Weights of a small transformer language model.
Size: 8 layers, width 192, 9 heads of 32, MLP 768 GELU, 4.92M parameters.
Architecture: RMSNorm before each block, rotary positions, no biases in attention or MLP, untied embeddings, normalized queries and keys, local attention windows, gated attention, capped logits.
Training: a variant of Adam for these matrices, 304M tokens.
Each number is 128 + 32 x the weight over the matrix's rms, rounded and kept within 0 to 255. Layers, rows and columns count from 0. Numbers have three digits each.

# layer 2 attention output (transposed), 288x192, rms 0.0709, rows 22-31, columns 0-191
127148170197118120169091107231087141115128085153076136099123127136084139118155115190199141099141078151181154144123129115126067126150126135154155118109130160093116144195116169083137136150108154133170120092160160133169104117100104069103172085148145105184159142146129150110071124148177113144110110144131104175076137118124088068052106139175161130202169145140157162120105172089131146118099094146146128141113160148196138146144145154197082086127066122166171096094161067162153132165126117136091135120086147123149127125065141154127163181102080097128137122123155146047074149083137152134
139115126118088119058154176147149157153111111160114155224199142062097100137137136135130146138204205146123116150155171137136134102125160132129092081110132084092146102137130160075123118093110082168143157155085152070105097114129091102160141159107109106111151154176149125175059203170142134089141139104082135169133179074138132169135054185111096139134100172154114119136142098107128149112104155131138092224122198182133149146075099148141135111150126152126099137077131134152136161185127116110146174142141135135074126137092147029136184182122134092159136158103125068116142088138088184161
093117115109155151179171163129129059164117165122161108132142095186089168220125217072187135065162128190103137112140136097132121108167164078109116195140166135080078123151099064113188120117126104122148104134156172135125104166102096128140107146107069156117110117144106120180117090137106150174080166195154117126120182182089089163104126197156138127221149090067115077107146064120191065162114106114111131158082113081137100163181184162143224157147085126173118188147049130084100125131132152131137111130129195103195126193132183149162158099121155154136202145065177171158084146093138109109
135143107144111133156163179080103115144147117150120074174072106136061133097144198080107099109115050156147128153149144128092102140127166119194103150106139121067102134148154138134154118165136166090100105124153149052086158104138151125150205156072111123118118045141095108103112131150178162140129141121138150112088090161125074137126073045140095132125121149053160064097140174095140091164093103161176116167128080094136139113147160118057117135082094145141102047135129107105082202114162179172168121089139087169164149127176131153180160138124182079037164115096125180140106176148128124112
112147076149152109081070175105147127076106104097153161154145197102112181101099114090137069195092160094135123100021100145065136146190162171129073137083127129138112101135123167120139055113183061109093113155140103125122134153177097147206116150123087128150161153146089131131085132140104144198134126147120136087118105103096079152137141147151183133141153069158181052151106119137105095168127129175133099114131144136134108167187105149171123178139062140136138076179156148139156159079103133144144119095161134097126106199229139118108144076141093103177191106096171114185138183216086159153
124177117122105111125151103111132110146079208122128113177132129120085103129100136125101186075163178116107147150215094201141167169124185101149107138137104076030125123149130130129175172107108153105100128111110093145092089152127035102136212078081120164140125071099083151129158137133201130099132109159141143120072136096135089118148088097100146148127088146079127037143124141173172112143119202083135114157121106115217126148179172166097086166137161163098146092166130148173109151076105096073131086178064119140155098136096110120150111157128126204070093067117158082163103107119094169167
169174114089118126134176112058134113139098163119077138191115084118089068140168137100152079080129189110092200205145164134118064149145106165144126172134179089158099139087087110133142104103097081182110131152147130078109052145130098095081147147142136067058127070147195214150177149119126116114125103158172111111159133126104147191127085133120113177146088143066146112128157126166103110118087164151187145167081132139114194150152129120054203173143055137067118198088062135017093149089137156183117147121123128124127156030108151157139123171150166139194128129069114160133164137140107105118
154155116121146086125134087177142139162143133105114130154162133129183077124152111139117138064119143098131095129040108124159154184142134116109160133158105162124063140148125138131139143164151119140125152121146131174166082105088164191080128084180188163153122094167129177062040174134141092145130115074113189066158117139182121045085123119111135124148074163106205170055139128161116122142125117139083040186152157146166104093100126152143154121095128119201152148139154118171151053110067125145188095183056168127086130143086088209185149068093145102109080108128189162114171106201220120134
181161091106149140114117139168107052157091098137096089130065122120132058113123141088098079147170170111095118122122127086169100066088136152094114100120130121069099096151087067115103116123087113073132135071130179139120101177165084120096142148141226056066094086112078167160112138113072146109137145107096101157115142143127045091135156167159096097117098081055192169132133089144086162105138147113131059159249142144104169093160119176136122092123144161055209142091088197150095057126127134127109106101111111134137142121071126165086124230113093201175035088125133155142145163127154068110
159098125172116113194111171167173066142082138119119094128128153142162157128106093125104108137164093127133134094130142118092102111156108134128141113173138120114156117137103108156118101161129121091165141091145130136113087123105168124122140114101145129147065118091098135129117131118140143098147111099143131103106069183156135142168085114188127110139178169020114099163134136160153153179152060075127170143141100145071122110103171087136199137164141154092061108099189065145155190077156143083060140124137070176132169133078130139051094145132100170149175154137140123180121109106127150096
# layer 2 attention value, 288x192, rms 0.0695, rows 23-31, columns 0-191
172128141145119124134104173114172142093097165140166064103202112060152097132107157097115209155119112143091138141123199174136115128157164126175100096132164130096126145177147090118133156064132051165083138164156137121171133198103143095207146079088152118133171158135130068185083190120122068169118128171118130092141167101095104048080088090144093151150094142130139153108165148135137107146101136117119087169122201117128180122110112084100133123151093154163107119156187171138138125126137148127130135153178103135071055129085103083076068179131134155147152148159124132132135045160065124077
102131164110111130140193147136157073150126124123094155186042065157133151151153153124165112088155102092182120109055105060116113106097109124144165158173149096124059172199115091089147129167127141093101129131125148138153085178116198128151130105170137130094162175080134094210128097109155120096083136180135065167076071157145163107143148177159155145189108098099116122163141057148139117153215093120175127167172109096167153131149113219181180144110160109140061151206113149111147128132160124126131138110178132111147157134139221120092142122147146119189242124092168166119118132106144113151
110139138133157143134119171102155132160140126141137167128097093152137154127111089177083096123168091128132091117062115108079111135150135114166056147118159127109092119190146107138099129195122160126083160046105179119137159110144157138189135152093131104108162045139120121197176189195179200169081148083135094154137139153144066101111108139122100081143121121079105131107098117115144115195133102162147094118152098072141141140173134168104080134095113095148064094164115054122110139078127170096148099087095163106198129113217081102122210129118167071106156126113075173154131145108145142155
097140128119110103158118162120165149111113149122141135180125172089140124111089114164109144113124104109104111155068087117084101156084137125112075106172124105174033130145122119112135137111099060134106082113088127094101129081204070100110111193133091126167083188132116114135110135079078127143139122136135240122153123101140086061107155180140167068142134071149097109142152183126054102172188125134133142100170129104119121152189137123131144123146139131155123169207116189167112145116096144135134107174132087144205139094204141106041113128114013135199172121100110108178104205114131138152
096145135156177163097130124129200164144122072127096075113123119132139149122185012117092081054189164127089160116157079166129118106158103092172088077110124096124094169174159078177142179067133143156083117119068180152122097168139118133162131057174137133115173119092139102117160146142178219164174067123133108138115133130161132164069099152129143108147115143092132129134122110122202138168138116151130122144131128158170104135190150170143062110092130093079136141152130156200119136156075112116179168110178079118192100114062123143101151134136123173113099108163190119134129107090120124160
129125148125108135063179094119221146133117189114115152164149081142087146134151117176158117209122090095073184116095116103117099172173108111130109189110115115148098112071139124132165116169137106103096155093176173132121086196091193097131127125057096085085189129121169085092126135135123095159150080141137058120149092154107089091118107163169159145175099147176183196145139171146155044113119156116186180056101109147128132111092105212125062165134111128129084196133094073031130089102080121125099128091133163100154089064104109062107077173130208131136166133155124134142138180160085145101
124135119120181136130108126184087164177137118134091151072140099164152101156203092083123155072125093109136078112140134100162136180143106131130197104139126115093094070071154169151166153165187117066148130140255052126115127131157115162105099070196125154136132116154120184100102115109153101148120095096097130121231119118177076053107170111118120079114087089162190144060096126134192162144139056139080058167140126142150112117151136155214142148141106127122113149065151081098119132176108124140140099180078168148102090122103069151099161200071126109072108119170168175144132188129164127158
131112125162174158094142123113142146176096144139055086080109173094129078149159095070136137110136173103110171159118087118129140096122087197134109140081149103112118132137210147094129101211137241076086163139117116147109103169167131156037117100053165084116065103155106199141094122119048120101099129170119114136097121117116056095153125120106123220160073124131140115118201150084131149126135140105131103104116133127131122167175146155129093121167087143088174090113076095092078090163095200061167119126043105110123115156052089124123127184159104173165102089141138137112146147155125142093
143123118171136120106149122161195032134114110123119108125142187122189161143052079148102082120116149080180069105140140087133137076186098153120138159100169136130158115178156138111124115175136102150166117093152145106106150126132091141134140149090064125163097098097116138116112132133137111075160153057157097147123114130117201114189108089154129111177143168000120081155111125176125114182122100085158149169151152145090169150103143143120120147167161125156133094117148082118129140124151173111102142101058098104139136103076100136116149089055115183124145131115098118149140153071118140076
# layer 2 attention query, 288x192, rms 0.0762, rows 32-39, columns 0-191
154095102156107097055221193071115108139173184080153148142115156105149112097113142122122113122126099165086168152116113109166104131119175157104126070138106150081118177094210131175161099112097143112106177147136127113105102143162106147142097137116093162209125120113147154087104121167145151116136126149127103164081100186086119143126182108097098131168076136140164147089149135134156109165161170162187085156109139081176121112124187117159112167183094126137136128159129134136083181161156129095139129104111160134130136087112106167123147099123157160146128150181108132189187130147114072137
156059173186145066095170175088138137142203131056179157152161141075163087077118130147100138158128100206100158161109082083159104138110132105104110083144122167105140189098175149185165078176115114089107190119127126057115134141140152126165051109142092171166108146126175157106100119191154143125138145160171113192082107144082094127124188086080096118198060113107140143103138156146126089137155143171188097133120153091159127089112218128188112178181093114094130156127092124120107183138161139114136135083145151126113135112112128186123132110123129197132122184197140085181208115145114056141
130060153208145078080126146103157147163175087054171198135142128106135139093101159109095130129133110204138155118106105118168103170137138126130126093122127151105109203139150131206163078133095112084102198139110124081119156153158172145166044127104089202189082116112150112108076127181136151141137140155198121166093093144092108112116181106088087122159077157092105137109096145165142089151141156163167097184135162089208121084122200159168096156162069102102137152090053120150087205131143153097144140128133133129143150110150067166126124093137110181126139188178171075162181072157114067123
117156081089103173172079112141113135135117149177092085083117105174124160145144131108154105139156183080143118096151178150097149138140148121140131186109128105115093075132086118078133150115161115154162076156159113176143140104125104179089189125110177095118167109147102130145165120121102126109090144111085140093137187123134146134125069132185161135112196152142122121138125111113110136138099118118112127119110122138098148151147045119096157093114133114159125125110146144155169083128132113137132127156133085129122111140124142109125148155110122121155138084074149136074089151136136175089
125134149144122144125112116152153177135116127155130117122097140149137119174101116171168124137125102095120119142133122141141129183116117136149132113142147120172142138154143084147129132109131121142154133124078150164119126140151137091147108161115102124113085150151122077116092126108120154173151116144138108131131122091101154119157119113200125118095150133123132142129129137125151173149131136135112138133116120088082108149103123151090119106074167120103137100142118131132143125151137104141118134123079137131164137152123143084149112164132128083118092081145157133093092097093158149107
093118139156101128116170111092123136130103155122121097190129118176084102083137103123124111089094151166136157115154160184113160172091126128162094095094097122076114131105121117134117198082119095162139114165146104135156112119089113126089096097117120119155140164150134192147081137137127139190096088117068122160102107137126145137147183105139171181141101148149082117129119180110175149185146164151163127182151129148154103123144120106172147116105091122145111194116171163079143139068139145163129114139126138164151119088144123140106143132141127174136104158149082096115133141085072111203
116135153125094134115097137073095097135115130112153115174139101106135204169152119130153161179201098139104135135124095108116133151095106133094098145139172163138125106089167086143164105132130056176147144118133093130146134078091123141136139166121066103121183123081135149127133076178147099133071139139132148132160129150126185131104122166116135141135101133131119121174169217129143151139182167130087160104133118104116142143136137076106101138111138150132162153126077167135085084099142110103126105107146159111083149145128119126168136090157134130128115096147125181139179171152106174153
121142132106151091118126137099144123107119097126161125138100147111147078156123072102133170169125149158154131091118195159131145079117123149138109166126135134118142128153122148135115158142137097131137125117111105134073073129144160179109140118147135102086173171164131093131121098117122152100149201132164136143132154108103124166108130150154116095136127142057130149075103117116103111069145167121111161104152186079160119131119126093129117157156061115128162155125151117102162136101100167106144136120165142138143121116122133114091141142174128145128156147140108158125115124177089109164
# layer 2 attention key, 288x192, rms 0.075, rows 32-38, columns 0-191
125154132145116146147138102122128115117107122126112128124157121149109137134112134132115136126153143135106120145128145147119147104110105097136134133131143143139135129135119140130112111126139125120143138126131153129136112144149130141110120127118124139139114138130150126136130132133140111114120150116144143124129115131108128115129137132137136121138124121114135142115150150132102124126127137144130145143125135121121122107130129134146130140133125141142142136120131134139127132140143133139163115139130114152135133125142127152113128131151110120130128139127121142134139140132124128137
133104115164106102124163126111158086153159080000164229121178155095080139050103150163102105155128108195052133153117115141137121086068106103156047094113132206118135197073138157155156037122051124148163205108090121087116144113151172175177088157089107169195086148194138173076092129179199151090133178137225073239059122124110094136176231156073126134184101091090146127059155116195124119165155168239184098177136155126148145002157210130178102232189127182183193190107105121121064193139177138079186072095184162128150154063153130223101109110110092173051139216173151097185181131148075016154
110114119150084079143157101134117105153164102000156191142185140084122120058140133175127116164085108196021111181141071111155146117064103056142085065114148204079115183075156152141154058122094136136165177097107160066125146120140134189155093116085102142182121135189162145082135132189189139102146142114220098208102101127111115144171204117097073149205077092084110131046192105157143129150142163222163082155128160112152121037157194169161158225159158188146143156136124124083099149149159136109187100105198160142113139049160125211129117146125105162048122214182136115191215108147077023158
145145142100161120125106150119092155101118174240098087085085094151178145183136121081151155103129124074177133137131150170129136160145134137115219174144091080144138098192116125115084213154181144103123055129152152164140099120108123086102151107129142056044138164082123080148178143077096093154134094142066196054170134111157186130074051120165143122075157134161150107177124117095142116105091104052086136094114116116111132213111051126102124048057132132072093092162148156127188098128074099135091181139084099135117124180114117072136131130141116086191086044086114150070074140103145228134
148147175105127135131125112151151144133125146155140125095106124104134124137158131120107124091140124108168108111127123119137140125144117126119146122150124103126127075136128126126131137132159155130100115143150131140144140114143128080146163083164152126117148075126118133148143121110117109130132128134088131096116120136122114126103097107135150123131150131140127126162107132112129148114113085099123136114106121135102111130135102154135150097137133100143093113122134126130144098105116118147114144131149138134090098178110118083110124107114133096116141088109126145102122132146122129132
126117079146120146149120120139124129128124163143113139087094158138120129113136097122089142141130137125098133139131140085145123161145162176104161127140182146155127131158132095120153090149106161147108178055079123151135141134185149125127105128162131137094119153139124109150173109115170147147129125145115135115089137126108140132114139175094102176114127121099144100125148131104117093110136105131153133125119130137125178143129134147117106176109120121098113080073159122140114135170088100139158153170098070051175136143099145095110124136136109149102077164161127157127185119161154129123
156120121097152140106123123113154153158104110128124100093121128162112128142090116123081105134112144144143136128146148164132152156144154126104129098085124136158114163078130131117132114108143144119176101138137180110102086114154064127084112135142142110148144146111138073104151136120137132167111124119081115112122111110120158162153117151102169107115146174143128127117115108094145130195129132139129118088131116178105103080088168145133123148144110106122103098140132111128136147174143123156187132170136098126125092164096129185073165113083127097101160141113102126166112142103202141121